Weights of a small GPT-style language model, trained from scratch on English Wikipedia: 8 heads of 128, LayerNorm before each block.
Each number is 50 + 12 x the weight over the matrix's rms, rounded and kept within 0 to 99. Layers, rows and columns count from 0.

# up: layer 5 MLP up, 2560x640, rms 0.0253, rows 2507-2528, columns 320-479
# down: layer 5 MLP down (transposed), 2560x640, rms 0.0222, rows 2507-2527, columns 320-479
up2507:48 52 32 64 33 39 48 65 30 58 53 56 67 49 46 19 45 41 45 48 53 55 47 44 58 65 80 60 30 50 55 43 61 59 54 64 69 48 52 42 60 71 53 39 49 63 32 75 45 39 63 50 65 47 55 68 52 47 66 52 39 28 96 52 65 43 48 51 54 49 43 26 65 55 49 61 74 49 69 45 41 47 35 46 72 20 70 40 55 51 58 64 26 68 57 29 31 48 66 55 52 60 41 45 40 69 22 39 50 33 79 51 37 22 44 38 55 54 41 44 50 50 74 52 52 56 43 76 58 46 56 42 66 55 48 31 58 47 59 50 65 41 69 49 46 38 68 72 40 15 38 46 55 59 39 55 67 47 40 53
down2507:31 63 52 55 56 74 44 57 61 64 49 50 60 53 34 53 45 54 61 51 50 73 73 52 25 68 41 34 54 60 60 54 43 66 55 84 62 35 49 62 42 78 37 48 57 54 52 54 57 49 39 65 40 46 55 66 41 52 58 43 50 53 64 40 49 60 38 49 61 33 68 30 50 46 65 44 52 70 50 44 39 52 45 66 76 55 40 42 47 49 39 57 46 38 45 64 48 58 54 43 59 58 33 46 37 60 48 67 34 57 76 48 46 43 37 54 45 47 44 56 30 66 52 41 37 46 53 53 40 64 56 53 59 41 70 62 25 58 58 59 57 56 41 54 69 52 50 79 42 54 39 41 33 41 39 46 64 28 18 33
up2508:56 64 44 40 38 54 43 48 45 63 64 52 54 54 53 45 71 54 62 66 47 68 47 34 35 59 45 32 40 66 72 49 55 32 34 52 10 69 57 61 56 50 57 36 51 40 43 36 58 68 55 23 47 53 53 70 50 74 43 63 54 40 41 46 59 55 80 47 47 53 47 65 62 43 60 56 59 46 34 48 54 40 31 54 52 45 58 51 42 52 25 51 72 43 45 52 46 40 52 45 56 48 56 46 62 45 34 67 57 48 62 62 55 56 59 41 43 63 36 44 32 71 57 56 31 58 56 38 47 74 57 26 37 30 43 23 58 60 73 69 61 56 44 50 29 64 68 40 47 34 61 47 39 59 50 31 85 32 34 26
down2508:58 43 48 53 50 42 62 55 66 53 55 46 55 52 56 28 68 58 68 52 47 50 58 28 57 54 46 63 43 51 47 50 67 62 55 54 58 59 63 72 46 69 60 38 39 35 59 69 74 56 62 50 57 61 62 37 63 70 59 64 41 66 41 33 51 52 31 59 62 45 54 65 52 52 50 49 76 60 39 37 47 64 83 34 34 45 39 61 49 63 45 67 58 51 36 46 64 51 52 52 34 30 49 60 33 43 35 43 38 49 60 51 77 37 66 33 52 67 26 62 50 54 39 36 63 43 68 49 39 38 40 45 62 47 59 42 38 48 21 52 46 55 40 47 33 50 34 40 46 27 60 25 66 55 43 54 62 57 77 55
up2509:52 46 47 25 51 40 53 53 13 39 66 54 53 48 34 06 40 65 53 70 50 43 38 73 46 52 49 57 46 53 47 72 44 46 52 53 46 45 58 36 52 31 46 41 49 48 57 50 53 57 60 42 45 68 57 46 64 70 53 58 55 54 52 45 49 46 58 73 19 34 64 71 65 63 39 48 49 73 39 50 54 28 51 49 50 33 48 47 52 35 51 40 59 45 60 42 63 26 40 50 60 32 59 48 36 38 73 57 63 50 45 34 49 64 40 45 48 33 52 39 48 48 57 49 47 39 54 40 54 51 30 45 53 39 54 64 35 62 42 40 31 27 57 51 41 58 49 41 56 30 60 45 57 63 28 70 48 56 37 59
down2509:45 37 47 46 55 52 46 43 63 47 36 58 38 46 42 59 49 46 36 49 59 67 45 44 58 46 53 49 59 47 52 39 66 40 67 51 43 41 34 41 47 16 56 39 55 52 60 66 38 40 48 43 48 37 57 82 57 52 51 31 55 70 44 52 31 34 64 40 62 40 70 42 42 58 51 53 59 27 48 42 46 47 76 50 65 32 71 55 60 67 51 54 36 52 41 43 53 66 64 46 50 54 48 59 44 52 69 61 56 37 62 47 74 53 44 61 62 56 59 61 51 56 33 47 69 43 67 38 26 52 54 46 40 72 59 48 60 50 57 45 52 70 51 48 59 49 43 42 46 62 38 52 45 25 52 64 48 46 67 35
up2510:50 41 52 49 50 41 54 46 35 38 55 55 60 52 39 33 48 48 45 49 39 58 50 46 52 47 51 67 53 45 53 46 35 46 40 38 61 63 61 51 50 47 31 45 49 45 31 40 08 45 47 48 61 61 47 35 45 57 58 42 56 59 60 47 46 63 54 60 36 53 58 37 46 72 46 46 55 62 47 44 51 42 46 60 75 41 49 41 45 30 46 56 58 74 57 60 35 53 59 45 33 47 54 51 44 27 33 38 44 54 66 28 47 62 27 70 57 52 42 53 60 46 57 66 58 39 61 34 60 49 35 43 55 50 49 39 34 42 54 51 79 49 60 68 40 40 56 51 36 54 64 43 45 34 51 46 64 45 37 52
down2510:65 44 70 26 41 45 45 50 42 72 43 37 45 28 54 75 59 69 48 58 55 43 56 66 60 59 31 33 35 43 52 48 59 42 59 57 40 54 62 27 42 60 63 48 51 49 54 36 80 64 48 39 45 42 43 65 68 26 38 71 35 45 49 52 39 53 61 21 57 49 37 64 43 60 53 62 57 41 43 46 53 53 55 43 53 68 62 33 67 63 42 43 54 40 52 35 70 52 42 43 60 53 59 63 44 63 42 59 58 51 40 54 47 55 56 53 46 48 55 58 45 51 35 33 64 58 49 62 31 58 50 51 43 65 38 41 48 65 31 51 41 35 55 43 59 55 28 57 64 38 52 50 38 51 46 45 58 48 46 40
up2511:44 46 53 48 59 43 51 47 45 38 34 64 44 47 41 32 40 44 54 49 53 38 54 47 64 52 51 65 43 38 35 61 46 40 44 40 61 49 53 25 57 53 35 35 38 44 30 35 45 44 41 59 59 44 57 44 71 44 58 46 49 38 80 65 67 22 64 51 24 43 64 52 69 31 65 47 54 51 58 26 51 22 43 42 52 47 53 63 40 45 31 60 54 57 43 49 64 44 62 60 57 55 37 44 59 48 55 54 71 66 62 34 62 60 44 43 59 59 46 49 60 37 38 44 68 41 71 32 72 59 30 27 50 52 58 48 24 65 53 52 42 57 53 56 83 61 49 46 47 55 49 52 43 62 41 51 60 42 34 34
down2511:48 63 47 37 39 56 50 51 42 52 49 56 38 35 19 55 47 48 47 63 58 51 57 51 45 28 43 55 51 56 48 65 44 39 46 50 52 46 74 37 41 52 31 52 72 43 36 34 36 27 61 30 57 31 38 31 35 59 59 37 55 42 57 70 50 48 56 72 68 45 47 42 46 65 59 57 51 45 63 35 62 50 52 60 28 56 65 47 53 32 38 55 51 50 41 32 51 29 61 41 38 62 49 41 46 48 21 57 73 58 41 33 45 54 45 53 46 52 51 65 47 77 58 26 50 21 37 41 28 32 55 48 50 51 31 52 43 59 53 51 57 42 40 64 74 31 50 65 51 49 55 49 68 57 49 63 63 43 54 58
up2512:54 35 39 62 72 43 36 31 66 55 38 29 41 70 48 39 53 68 31 63 71 62 48 49 38 51 31 66 59 40 50 35 48 68 46 50 17 59 48 45 47 53 29 34 47 44 57 31 20 55 58 51 46 43 59 31 44 54 65 55 45 54 55 49 51 43 47 52 59 64 65 43 57 44 56 63 52 40 45 68 50 46 49 56 48 49 62 66 62 47 63 44 49 47 63 50 33 64 51 56 46 40 46 26 66 50 45 52 78 61 47 49 40 55 30 86 29 37 46 20 33 40 71 43 63 59 46 49 53 67 54 59 56 60 46 48 64 44 53 71 34 55 53 60 45 28 58 46 49 53 61 52 46 46 46 70 48 30 38 42
down2512:56 36 37 60 62 44 37 60 47 63 61 39 68 58 64 47 62 53 44 35 71 85 44 44 44 45 53 39 74 63 29 45 49 51 47 51 47 32 45 45 63 55 67 57 53 45 36 56 32 33 34 61 46 38 66 26 62 49 42 61 55 69 38 38 49 53 37 42 53 47 57 65 50 33 57 43 37 46 66 26 47 47 68 48 46 51 52 32 45 54 64 47 56 52 59 50 42 52 39 26 65 51 45 62 53 37 42 49 79 35 45 35 49 59 74 70 47 64 39 61 45 38 33 40 38 43 44 47 41 47 37 45 67 33 41 35 74 29 42 51 44 22 36 48 39 40 51 33 50 58 66 56 52 47 45 69 51 27 43 29
up2513:65 54 64 44 60 56 56 41 55 49 41 54 51 51 55 55 47 43 49 50 35 41 57 43 56 48 45 63 36 39 47 54 45 64 68 62 45 55 49 53 68 46 56 40 35 58 63 44 46 36 62 31 44 51 53 38 55 46 61 35 54 31 48 44 51 23 71 39 37 54 60 18 38 36 55 66 25 28 41 38 35 41 48 41 47 39 55 56 54 54 56 36 54 67 44 59 63 43 63 56 50 27 51 36 58 57 26 47 47 50 57 53 61 48 36 71 57 73 57 44 43 63 62 31 50 42 53 60 68 33 43 62 47 49 55 14 37 70 58 72 51 61 58 39 50 52 46 47 35 51 43 50 55 49 54 49 78 46 48 37
down2513:40 42 50 57 51 53 66 48 55 58 36 50 39 50 24 49 35 56 52 33 42 47 57 37 26 64 49 52 64 38 39 47 38 64 46 41 64 57 50 40 50 46 62 60 43 63 49 39 35 81 45 48 56 26 60 37 56 49 58 43 76 39 55 51 38 50 46 52 30 46 56 67 38 43 46 41 49 52 58 71 71 38 56 56 93 64 32 43 28 66 53 55 70 38 70 50 44 45 36 66 60 55 50 59 51 60 70 42 55 51 47 57 37 63 26 72 38 58 63 51 31 40 55 41 48 76 50 59 60 54 31 69 43 51 57 64 58 50 27 51 77 66 39 39 42 51 28 37 40 50 40 30 47 51 45 47 58 52 52 58
up2514:76 64 49 53 51 46 49 55 33 67 54 32 48 48 37 57 44 48 41 59 66 68 69 68 65 58 39 49 40 44 44 48 48 54 63 67 28 45 49 33 58 55 63 62 45 52 46 43 81 50 45 44 53 36 47 40 83 41 62 42 54 59 49 55 68 43 60 54 72 45 63 57 44 45 58 46 37 41 49 50 72 85 43 37 53 48 67 39 66 50 44 49 26 49 61 34 58 58 35 61 45 68 48 51 36 66 45 60 46 72 30 49 42 39 45 29 60 53 57 52 51 57 46 44 71 35 69 74 58 46 54 65 45 71 46 70 56 69 24 31 06 58 50 36 50 68 48 56 47 49 46 48 55 41 49 63 28 26 60 53
down2514:44 68 44 60 53 64 43 47 33 54 46 41 61 68 46 45 30 48 65 31 26 50 46 29 57 59 42 53 51 34 36 57 51 48 59 36 60 50 46 58 53 56 44 56 36 68 53 22 50 55 41 29 45 39 57 58 37 54 42 32 42 64 42 55 41 60 54 41 36 55 41 37 37 56 56 70 36 51 51 68 44 44 50 65 68 60 41 55 44 41 45 36 66 64 40 45 43 44 55 57 58 44 51 64 47 63 33 29 44 55 47 57 39 39 58 63 46 58 40 41 45 50 55 58 35 48 18 46 42 55 54 58 59 56 75 82 69 54 79 50 74 52 52 59 37 42 41 37 46 40 65 40 46 38 33 44 60 60 60 45
up2515:36 44 23 58 35 53 36 52 53 66 52 31 59 48 45 41 63 71 36 49 47 65 51 55 61 62 52 46 66 56 24 55 72 60 64 48 55 57 44 69 42 40 52 75 37 52 47 63 29 63 67 30 59 64 43 86 43 62 30 41 29 48 55 60 66 35 50 72 53 37 56 20 74 42 51 60 55 51 46 70 32 44 48 56 59 37 64 44 38 57 44 67 63 15 34 30 76 48 62 33 44 56 58 34 38 52 39 34 52 55 53 42 54 51 67 68 55 60 69 42 47 51 63 34 39 67 49 60 50 39 54 32 53 36 57 55 50 50 30 37 46 38 47 59 51 52 52 50 55 49 66 35 43 40 43 44 58 60 52 47
down2515:63 46 50 53 61 34 40 43 58 44 28 36 36 45 68 52 47 44 15 61 56 72 26 37 78 43 36 52 45 63 44 47 53 42 54 53 41 34 48 44 61 64 74 60 52 58 40 57 70 53 46 47 51 75 56 37 60 47 35 57 47 63 44 58 53 41 56 74 42 45 61 50 46 65 58 67 60 60 45 49 36 56 53 51 43 71 46 58 54 64 44 51 48 49 12 29 44 46 36 40 62 36 36 53 52 71 50 56 70 70 34 27 43 65 68 47 68 57 42 47 32 51 44 61 45 59 64 51 63 54 52 62 57 55 47 63 37 48 63 49 46 59 22 57 44 51 55 50 34 53 52 59 48 62 57 46 49 50 63 57
up2516:39 38 40 57 41 79 51 52 62 71 54 45 55 57 43 46 40 58 59 44 56 23 33 50 31 67 35 48 44 32 48 53 55 49 60 47 55 41 53 57 40 54 56 33 62 74 47 38 55 54 51 62 53 58 47 47 54 51 46 31 43 40 35 37 55 43 43 45 48 57 37 22 73 67 61 72 65 77 45 42 41 41 55 41 58 41 51 39 46 62 68 62 50 49 22 31 29 43 54 70 29 70 81 35 42 32 28 43 68 74 54 55 33 57 40 60 50 56 49 54 66 74 50 44 55 49 50 56 50 47 53 41 27 81 43 53 51 41 33 45 53 67 56 56 77 69 47 64 27 37 63 46 36 46 61 72 44 51 35 82
down2516:52 36 35 35 32 65 64 51 39 63 42 38 60 52 40 41 48 58 57 55 61 50 59 49 37 46 42 54 60 49 39 73 49 34 43 77 60 60 45 45 56 74 66 43 35 54 64 71 45 53 57 56 51 67 46 38 20 52 32 64 48 47 40 33 43 62 34 36 50 52 50 59 55 39 44 65 80 46 42 26 58 62 33 71 60 60 74 55 62 58 49 65 52 43 46 33 42 37 51 44 61 45 52 55 36 58 63 51 53 63 74 59 54 59 77 45 55 34 21 61 84 65 41 37 80 49 44 34 52 61 51 52 62 59 43 51 23 44 48 63 29 67 49 63 50 60 58 59 46 42 43 72 60 57 47 49 52 55 66 41
up2517:36 29 38 54 38 64 45 62 48 55 55 36 44 50 55 59 33 80 45 37 57 35 51 56 44 66 35 63 61 41 68 52 35 34 53 55 28 63 37 41 55 61 36 54 53 49 40 37 49 64 48 58 53 29 49 59 46 53 39 40 43 35 31 42 73 58 75 65 64 51 49 46 36 70 60 62 40 43 72 68 41 39 40 30 59 24 62 51 49 43 36 55 41 62 67 58 54 30 36 54 44 32 37 40 36 62 37 44 30 32 52 59 40 42 38 67 43 56 63 58 72 53 46 48 49 45 59 33 38 63 51 48 54 28 37 47 56 55 47 70 47 25 48 41 48 38 48 39 71 44 36 43 30 44 47 51 34 55 44 29
down2517:80 66 44 74 49 56 56 48 32 61 36 53 41 48 31 35 44 50 58 63 51 52 30 56 51 39 60 57 54 22 45 43 51 43 52 43 51 49 37 46 40 58 47 37 65 50 50 48 65 53 61 56 42 65 38 79 31 73 50 45 31 34 22 11 58 30 36 51 51 38 62 49 71 61 44 59 67 59 52 64 52 61 71 32 48 58 47 66 59 68 49 46 57 40 41 50 43 49 44 47 40 57 37 36 38 26 66 50 57 35 43 50 49 52 54 51 55 50 60 63 42 68 36 43 53 58 25 67 44 52 43 63 41 55 58 59 40 48 45 56 71 64 62 37 35 33 54 44 47 37 08 46 46 45 52 51 42 58 65 35
up2518:59 65 56 53 51 66 49 65 59 54 55 44 50 24 35 47 42 42 60 39 49 58 59 63 57 40 84 47 50 34 62 65 46 46 43 34 46 59 51 45 57 51 46 52 55 55 39 56 45 30 62 12 47 49 51 44 43 50 60 40 52 45 52 51 53 53 70 68 45 45 47 49 52 48 56 69 55 54 61 49 36 56 48 44 43 45 39 54 57 62 41 73 65 55 58 26 60 57 68 33 38 53 41 57 60 44 33 45 62 67 41 42 51 52 64 46 49 49 54 24 47 39 75 45 46 37 33 45 56 41 41 59 55 50 62 64 49 47 61 64 51 46 40 48 31 34 69 28 44 45 32 39 35 62 54 25 56 38 58 53
down2518:40 65 74 38 41 34 44 49 57 37 35 65 65 49 42 69 59 36 69 51 37 49 67 67 58 71 40 42 62 63 39 39 46 47 54 50 62 33 54 63 69 59 61 53 82 51 47 50 41 45 75 56 57 49 26 66 48 42 28 20 56 30 55 43 70 41 48 49 34 55 63 45 58 49 32 40 64 37 55 62 58 56 43 60 58 53 53 36 36 51 63 41 65 37 44 32 28 43 37 49 48 43 38 35 49 49 61 61 52 42 49 61 56 50 55 48 57 70 57 56 37 45 36 57 26 38 42 48 41 51 59 50 37 51 62 48 55 33 54 47 50 62 28 42 44 43 48 38 65 43 57 46 44 44 55 55 64 47 29 31
up2519:56 35 36 21 36 73 61 36 47 55 47 59 53 30 62 28 39 58 50 52 44 64 35 47 45 72 51 47 43 57 49 61 54 28 61 52 45 54 59 54 67 46 50 49 66 74 51 49 19 72 42 51 23 60 56 40 41 59 62 36 54 66 64 45 52 43 57 63 61 33 39 52 65 60 52 33 54 57 57 41 43 51 54 65 54 37 65 46 55 68 43 34 49 63 52 24 66 53 71 56 63 51 35 58 53 40 65 34 56 64 33 49 49 75 71 53 61 48 61 48 50 49 57 44 59 48 83 38 45 67 36 62 56 56 26 53 64 53 62 64 44 34 37 72 48 52 57 50 53 42 36 44 55 46 23 85 55 49 40 50
down2519:47 72 39 49 67 64 60 34 57 42 40 51 53 51 43 63 48 51 49 37 63 55 66 51 38 53 54 30 52 43 66 45 61 30 36 56 67 40 58 50 51 61 72 30 47 45 48 27 59 59 35 68 44 49 42 48 48 61 50 37 55 53 58 41 48 37 41 32 48 47 46 56 55 27 37 67 53 30 67 60 11 60 70 50 36 48 78 60 30 53 57 72 45 53 52 62 59 65 45 35 70 44 58 39 38 45 62 48 44 35 59 48 64 42 35 37 59 47 54 49 36 44 47 48 64 63 41 42 53 57 54 41 36 57 37 38 59 57 35 52 69 45 29 69 33 76 63 40 68 40 30 38 47 59 47 56 50 56 65 43
up2520:60 33 40 42 54 49 57 43 40 44 36 44 47 39 44 33 42 54 52 63 54 49 24 56 30 41 86 49 65 49 61 53 46 46 55 36 48 35 59 41 55 39 31 45 58 48 66 51 43 67 57 21 45 43 73 36 54 58 50 42 50 54 44 49 63 22 81 51 37 43 45 43 40 70 75 60 52 58 74 49 69 52 47 60 57 58 53 53 62 51 40 32 47 60 39 45 75 36 47 56 53 54 34 41 50 45 42 65 55 53 62 60 25 51 61 47 59 35 35 60 45 69 54 41 47 36 72 37 45 45 39 28 54 64 40 45 47 50 31 52 50 53 41 40 43 40 46 50 39 44 66 48 38 63 41 55 57 39 42 53
down2520:51 45 48 30 64 25 65 57 56 50 74 60 81 28 48 64 54 41 44 32 80 51 47 61 04 62 52 50 61 54 38 56 47 66 38 60 44 65 49 31 59 63 63 69 38 64 70 75 50 49 50 45 33 57 53 58 44 83 41 52 50 61 76 50 57 44 34 23 61 71 33 41 53 42 42 50 39 43 40 58 40 58 40 48 56 34 44 33 65 42 51 46 23 49 52 60 32 44 56 59 62 41 41 53 53 58 37 26 60 69 41 28 44 21 55 56 64 38 38 67 62 46 45 47 15 46 52 57 59 41 61 67 59 43 82 47 42 37 35 48 48 41 35 25 55 53 45 39 71 49 55 52 41 48 52 36 43 63 48 35
up2521:43 54 50 53 47 79 43 68 33 66 48 52 50 63 54 51 52 54 32 44 61 51 31 74 69 60 49 51 38 36 69 65 40 52 31 56 39 48 55 39 39 79 73 67 27 72 88 47 39 67 49 58 36 48 53 42 53 31 63 34 33 37 52 46 49 38 53 37 51 48 63 53 40 53 56 51 63 52 69 34 55 52 40 48 46 68 64 55 47 28 60 64 21 60 63 40 55 42 60 50 45 76 37 23 62 55 52 36 60 50 54 60 54 63 45 43 51 63 63 47 51 26 59 38 65 25 35 48 46 36 68 38 55 74 50 38 49 68 35 43 49 62 61 57 38 60 60 69 43 59 44 52 41 70 52 53 41 43 55 56
down2521:66 59 40 36 32 60 55 43 50 31 84 43 52 34 57 52 32 76 63 39 41 62 65 38 31 56 76 65 66 56 52 53 79 43 61 37 69 46 51 37 51 45 44 33 56 45 44 53 48 68 70 43 40 72 44 48 45 29 43 46 47 49 31 51 26 41 61 50 51 56 47 58 59 52 48 40 55 59 42 32 61 66 54 51 38 54 45 51 52 64 63 69 34 65 34 38 59 44 50 42 58 64 46 64 55 45 51 59 28 77 57 40 48 37 33 48 47 41 47 48 36 51 48 64 58 44 42 48 46 82 56 47 71 43 59 43 52 69 61 58 46 30 28 51 47 52 47 62 46 44 58 37 40 39 69 60 49 68 36 44
up2522:46 58 74 47 59 41 65 36 43 32 68 67 65 37 48 57 52 81 32 71 39 69 43 27 30 29 43 41 37 48 34 56 33 52 54 41 57 55 43 50 52 37 57 51 41 41 58 37 40 49 56 48 24 63 38 53 66 55 54 29 54 62 59 47 55 30 45 55 60 61 33 45 37 67 58 40 61 39 33 58 66 47 43 42 44 47 43 37 61 53 45 47 59 46 44 49 61 59 58 55 53 41 58 38 53 35 53 33 45 58 48 32 24 69 44 49 40 44 35 41 49 50 43 51 47 46 71 33 59 43 41 62 55 69 37 39 49 58 61 42 72 57 44 32 48 52 52 48 42 49 55 34 52 46 48 79 49 39 60 58
down2522:71 42 32 60 38 38 53 76 54 69 48 37 60 67 55 31 53 54 60 31 63 46 45 38 53 77 55 43 55 63 50 50 67 66 51 36 52 52 48 53 69 69 42 54 44 43 65 64 63 65 47 54 40 47 42 50 57 66 62 62 31 44 31 58 42 58 54 47 31 53 70 37 63 49 44 69 31 45 57 48 55 37 41 59 11 44 65 36 33 42 55 61 56 50 56 38 47 58 46 53 32 74 56 52 56 58 64 52 55 60 64 46 49 48 46 50 53 38 59 53 31 48 55 51 45 56 46 55 31 41 74 48 46 62 63 49 66 49 50 58 44 53 60 52 59 63 62 48 44 51 52 49 53 54 65 64 56 46 42 59
up2523:47 45 20 70 48 61 51 58 39 51 74 39 46 26 59 46 59 54 54 58 36 60 64 56 68 27 59 55 34 55 40 49 43 41 46 54 47 59 61 55 57 56 44 30 40 49 50 56 44 42 50 54 42 28 72 54 59 44 50 47 65 33 71 74 61 44 95 61 58 59 38 52 33 21 66 58 40 43 59 44 53 49 31 43 48 24 40 51 48 45 67 46 47 51 58 38 69 51 17 40 55 07 62 61 51 60 50 57 46 68 55 68 62 43 78 39 72 55 39 53 24 35 66 55 48 55 56 51 56 51 52 64 61 87 49 24 49 72 43 59 38 63 57 46 35 51 58 48 40 34 46 37 57 62 45 42 46 45 30 44
down2523:70 21 65 57 64 62 60 98 70 67 43 42 25 69 58 47 58 34 41 49 50 29 82 65 43 56 50 60 68 71 54 58 52 19 59 42 51 56 42 53 27 50 50 41 48 81 56 58 58 61 52 85 61 50 51 54 27 58 33 52 67 22 26 43 53 45 63 43 35 53 60 55 56 36 55 55 48 56 46 57 38 29 49 43 88 30 58 40 36 68 57 38 34 26 50 42 80 50 47 50 65 26 54 47 54 47 59 69 53 41 31 52 49 52 65 81 33 33 49 64 35 35 48 26 68 51 42 50 35 58 39 47 60 75 57 61 79 64 42 42 41 62 35 72 61 53 74 44 54 52 73 37 56 40 55 50 34 44 57 48
up2524:37 54 56 56 47 38 55 49 51 54 33 45 55 23 57 45 39 58 43 62 50 56 47 38 42 51 57 26 50 41 55 37 51 27 39 60 42 63 28 56 43 34 56 38 53 41 45 53 59 36 57 36 57 57 48 75 24 68 59 42 34 50 29 53 53 65 56 39 47 45 38 49 53 52 52 52 42 50 61 70 49 30 54 52 42 49 47 48 50 20 36 37 55 55 42 32 28 49 41 53 52 33 69 56 64 42 37 47 68 43 53 54 72 49 36 50 47 66 45 50 70 57 35 66 31 43 50 56 45 53 54 44 34 57 21 53 44 48 57 44 45 48 55 28 59 33 39 35 50 48 29 58 49 40 76 53 61 40 40 35
down2524:60 40 49 56 67 64 41 49 46 54 50 63 44 40 72 55 50 33 60 49 42 38 65 53 43 37 51 47 57 59 59 48 60 62 64 52 43 46 31 29 48 57 39 50 50 68 57 67 46 67 51 51 40 47 71 31 44 62 46 57 54 35 48 51 49 60 48 56 44 59 68 61 34 38 66 50 42 46 64 53 45 57 28 48 65 46 76 32 60 56 41 54 62 52 53 65 53 37 56 51 62 64 34 53 42 48 69 40 50 51 53 38 36 56 52 51 47 47 39 47 38 52 55 30 52 60 53 52 40 56 44 54 49 55 48 49 47 57 51 47 49 45 61 63 47 84 37 58 67 54 65 54 75 61 36 35 47 63 55 48
up2525:53 44 31 24 43 49 68 39 43 41 45 43 53 49 53 53 64 52 53 64 39 47 48 41 58 41 52 55 43 56 47 29 42 50 50 45 47 54 64 32 49 31 63 38 50 48 46 63 49 82 55 64 40 59 51 77 55 34 54 55 78 37 36 63 49 24 50 39 38 41 53 32 27 61 39 80 61 52 58 55 51 47 49 36 60 63 28 53 50 54 51 31 39 57 46 56 49 44 37 67 49 50 48 55 59 65 43 51 40 45 50 59 56 53 64 72 48 32 60 45 35 41 79 66 65 39 60 64 71 41 31 52 61 46 52 47 34 49 51 38 24 50 39 32 64 31 49 45 47 50 63 51 39 63 55 43 68 35 52 22
down2525:49 37 46 44 50 46 57 66 21 37 52 57 66 52 43 39 61 28 59 64 41 45 49 72 61 51 39 49 54 59 70 45 64 40 54 31 62 44 48 44 66 48 64 48 52 61 38 43 47 34 44 33 36 62 38 46 19 52 50 44 41 42 39 33 29 65 48 45 44 48 43 38 62 49 48 48 36 71 61 44 54 64 50 54 57 56 49 38 81 54 44 60 67 50 33 54 45 64 55 49 66 51 79 46 42 47 54 56 50 53 52 66 62 43 44 62 31 44 58 46 40 50 58 47 42 43 57 37 39 44 47 63 56 31 53 76 46 50 48 49 48 56 65 40 51 43 56 23 41 45 51 44 48 68 51 61 34 43 55 34
up2526:48 41 51 66 26 30 38 44 42 38 56 52 59 39 48 58 48 66 41 67 57 65 25 76 53 61 65 48 63 46 49 64 59 55 51 41 38 67 41 60 72 32 46 24 45 39 56 48 31 59 50 40 38 40 45 52 37 44 76 48 45 44 53 26 38 50 56 67 48 43 39 43 66 41 56 42 52 59 49 62 42 53 41 38 55 34 60 32 44 45 68 55 73 43 33 43 23 35 55 53 40 31 42 59 59 62 45 71 67 43 60 23 32 54 58 39 35 47 50 51 30 37 65 49 65 63 53 45 57 67 53 35 43 75 48 51 44 52 43 44 52 48 49 54 50 51 63 52 24 57 49 35 37 37 47 66 50 50 73 54
down2526:49 44 68 53 60 29 66 56 51 37 41 45 43 55 77 69 64 71 59 50 49 51 66 42 45 69 63 44 46 59 41 63 63 46 52 40 58 60 52 45 62 37 49 64 46 47 56 38 66 58 54 57 54 48 69 72 35 50 40 61 43 35 54 31 39 41 38 36 54 31 39 55 37 48 33 63 52 41 59 61 49 81 69 28 76 30 56 37 73 71 61 41 61 36 59 57 50 35 62 31 68 38 76 53 50 45 52 44 71 35 41 59 47 61 47 66 51 42 44 30 37 52 48 45 47 41 56 36 46 46 50 38 21 56 47 33 58 59 65 63 51 44 59 32 59 44 59 25 52 38 55 67 55 71 56 52 48 58 52 43
up2527:26 42 56 59 28 64 26 47 62 51 42 38 41 52 49 45 35 37 54 52 52 49 30 68 53 48 32 44 47 54 42 44 48 55 43 80 58 44 47 51 52 63 49 67 49 60 68 56 59 83 42 44 64 73 41 50 48 49 50 43 35 27 41 48 66 23 40 62 62 39 55 36 82 68 54 62 51 30 38 38 51 40 31 45 56 59 62 55 64 34 52 56 56 60 69 45 59 42 38 53 54 43 51 50 68 53 55 51 65 70 53 35 64 39 50 77 56 52 41 50 58 35 51 49 65 41 65 36 34 57 53 36 36 49 46 65 40 39 34 44 77 52 39 57 61 44 48 22 58 32 64 33 29 49 62 68 42 43 59 41
down2527:47 57 63 56 64 68 41 47 68 54 44 71 50 53 72 36 28 55 54 40 52 53 46 41 48 32 64 46 53 43 62 49 28 23 37 46 61 74 43 51 54 38 31 52 64 72 44 37 41 41 49 64 50 69 50 49 31 36 26 53 52 48 76 34 56 48 48 47 45 37 63 51 29 59 35 50 62 50 67 40 40 34 54 36 58 38 55 69 32 28 41 66 48 60 57 52 59 40 38 46 39 66 45 60 58 61 31 48 59 47 44 49 48 48 52 52 41 63 38 42 61 50 39 38 44 49 29 44 54 46 36 74 33 62 65 52 35 50 44 55 30 43 43 56 43 46 56 75 53 54 54 44 56 48 45 58 48 60 51 60
up2528:40 32 47 57 43 29 41 35 30 68 52 58 58 63 41 34 31 62 42 55 52 60 47 35 34 58 35 36 61 53 54 28 51 27 70 35 42 67 45 43 44 62 54 49 50 51 47 58 33 69 47 46 35 66 41 51 53 59 58 47 64 34 64 47 34 49 55 41 44 67 48 20 56 41 63 70 65 37 37 56 38 45 40 58 63 34 40 52 65 41 56 67 59 77 53 41 50 36 40 47 58 53 36 35 44 61 50 45 39 34 41 28 61 52 58 34 35 65 63 65 42 40 51 42 53 57 32 56 47 50 46 54 55 63 36 46 38 48 37 69 39 45 70 49 55 46 49 78 30 53 69 49 47 45 60 43 42 52 64 39